config.toml
n_layer = 15
d_model = 64
n_head = 2
n_kv_head = 2
head_dim = 32
d_mlp = 256
vocab_size = 1213
activation = "gelu"
norm = "rmsnorm"
norm_place = "pre"
norm_eps = 1e-06
positions = "rope"
rope_base = 10000.0
rope_fraction = 1.0
qk_norm = true
attn_scale = 0.222
bias = "none"
tie_embeddings = false
parallel_block = false
extras = ["local attention windows", "value embeddings", "hashed n-gram embeddings", "learned residual scales", "skips across layers", "capped logits"]
init = "uniform"
init_std_qkv = 0.0736
init_std_o = 0.0
init_std_up = 0.0736
init_std_down = 0.0
optimizer = "adamw"
lr = 0.0046
beta1 = 0.9
beta2 = 0.99
weight_decay = 0.04
lr_head = 0.007
warmup_steps = 239
schedule = "wsd"
decay_fraction = 0.313
decay_shape = "sqrt"
final_lr_fraction = 0.0
batch_tokens = 16384
seq_len = 256
doc_mask = true
train_tokens = 119600000
steps = 7300
dataset = "wikipedia_en"
Each number is 500 + 25 x the weight over the matrix's rms, rounded and kept within 0 to 999. Layers, rows and columns count from 0. Numbers have three digits each.

# layer 8 attention key, 64x64, rms 0.255, rows 51-63, columns 0-63
519513542484495507510451450485508556513552513510456503521485458500511481495573526462467498559472492524492469512534463520522471487517483482526511554501481516494488556507486443486495477502460461
510527514516501484499497473492505490498517495524491515503509473497524484508527500502493500529496490503492490500496477487510484490519480523490492525514464528472492504493518477493527496491523520
520503497489510478466475440510524498542544511547498495499493476510493468502521492497480490531478507493514477484512503502550470482530483492536467525512467539457489544502530481499514485469513477
526510487449484453505525502495476527495555482545442557490532475500495517524484511527560464517461516486498510489504496445494527466527422522491442517516488562465484520517514520492550455481515526
494506497460499496520505497442461476484506510481484505542477506487501482499494494495501476500492518478486496492496485501513479494566470515488467499496508549471479505507502501488486515526501518
498467510523480485473505479496484487505500521522496524493576476522519533481504506491496535510519519462462541500529487529477517500518507532478472534495448571478502508507490532462530535516478501
479500489491485506521521520500506506490485489480497489517477517504485507504497502493482538521494480483505503490501523494495516506463504471507537487515507471517484512508499475512495501525480502
502508504460480540516532545531488497474513459501531520496483495475488520525468485517495516536474506518520477516539544505496486488481514484555542491479535498525450507509532473565553480508481487
507490515517511506450484496523531484505469506517501486514501492465471499482513493481482539512516512513540483522514519520500490522507498527485527507487482534473467522508505488501490509474493488
524506535479471502518473499503508496477492506518468491519488516507498509507497520513499484459507521503515506470490501478504506523515470462503477483515490503515509535497508491460457519497513511
509483469527540462459522477462479483534523494534488510521508482483543444454529477542509469514454491475510518493480528473479486530525468546474463495520471502520543509506543515479479519517510477
524512508485523511525504484500513481500490469508508520502492507518521479486491496540499505540498474504486503474528507507482499505464490489468526506481481487545505491475503504490487488499469537
526514515532492525524520534512529499468481479484507502484504487514502486495511494464501482521507473539485515463501521493527504524509515458517520502515488464498506507493469522521511489476527502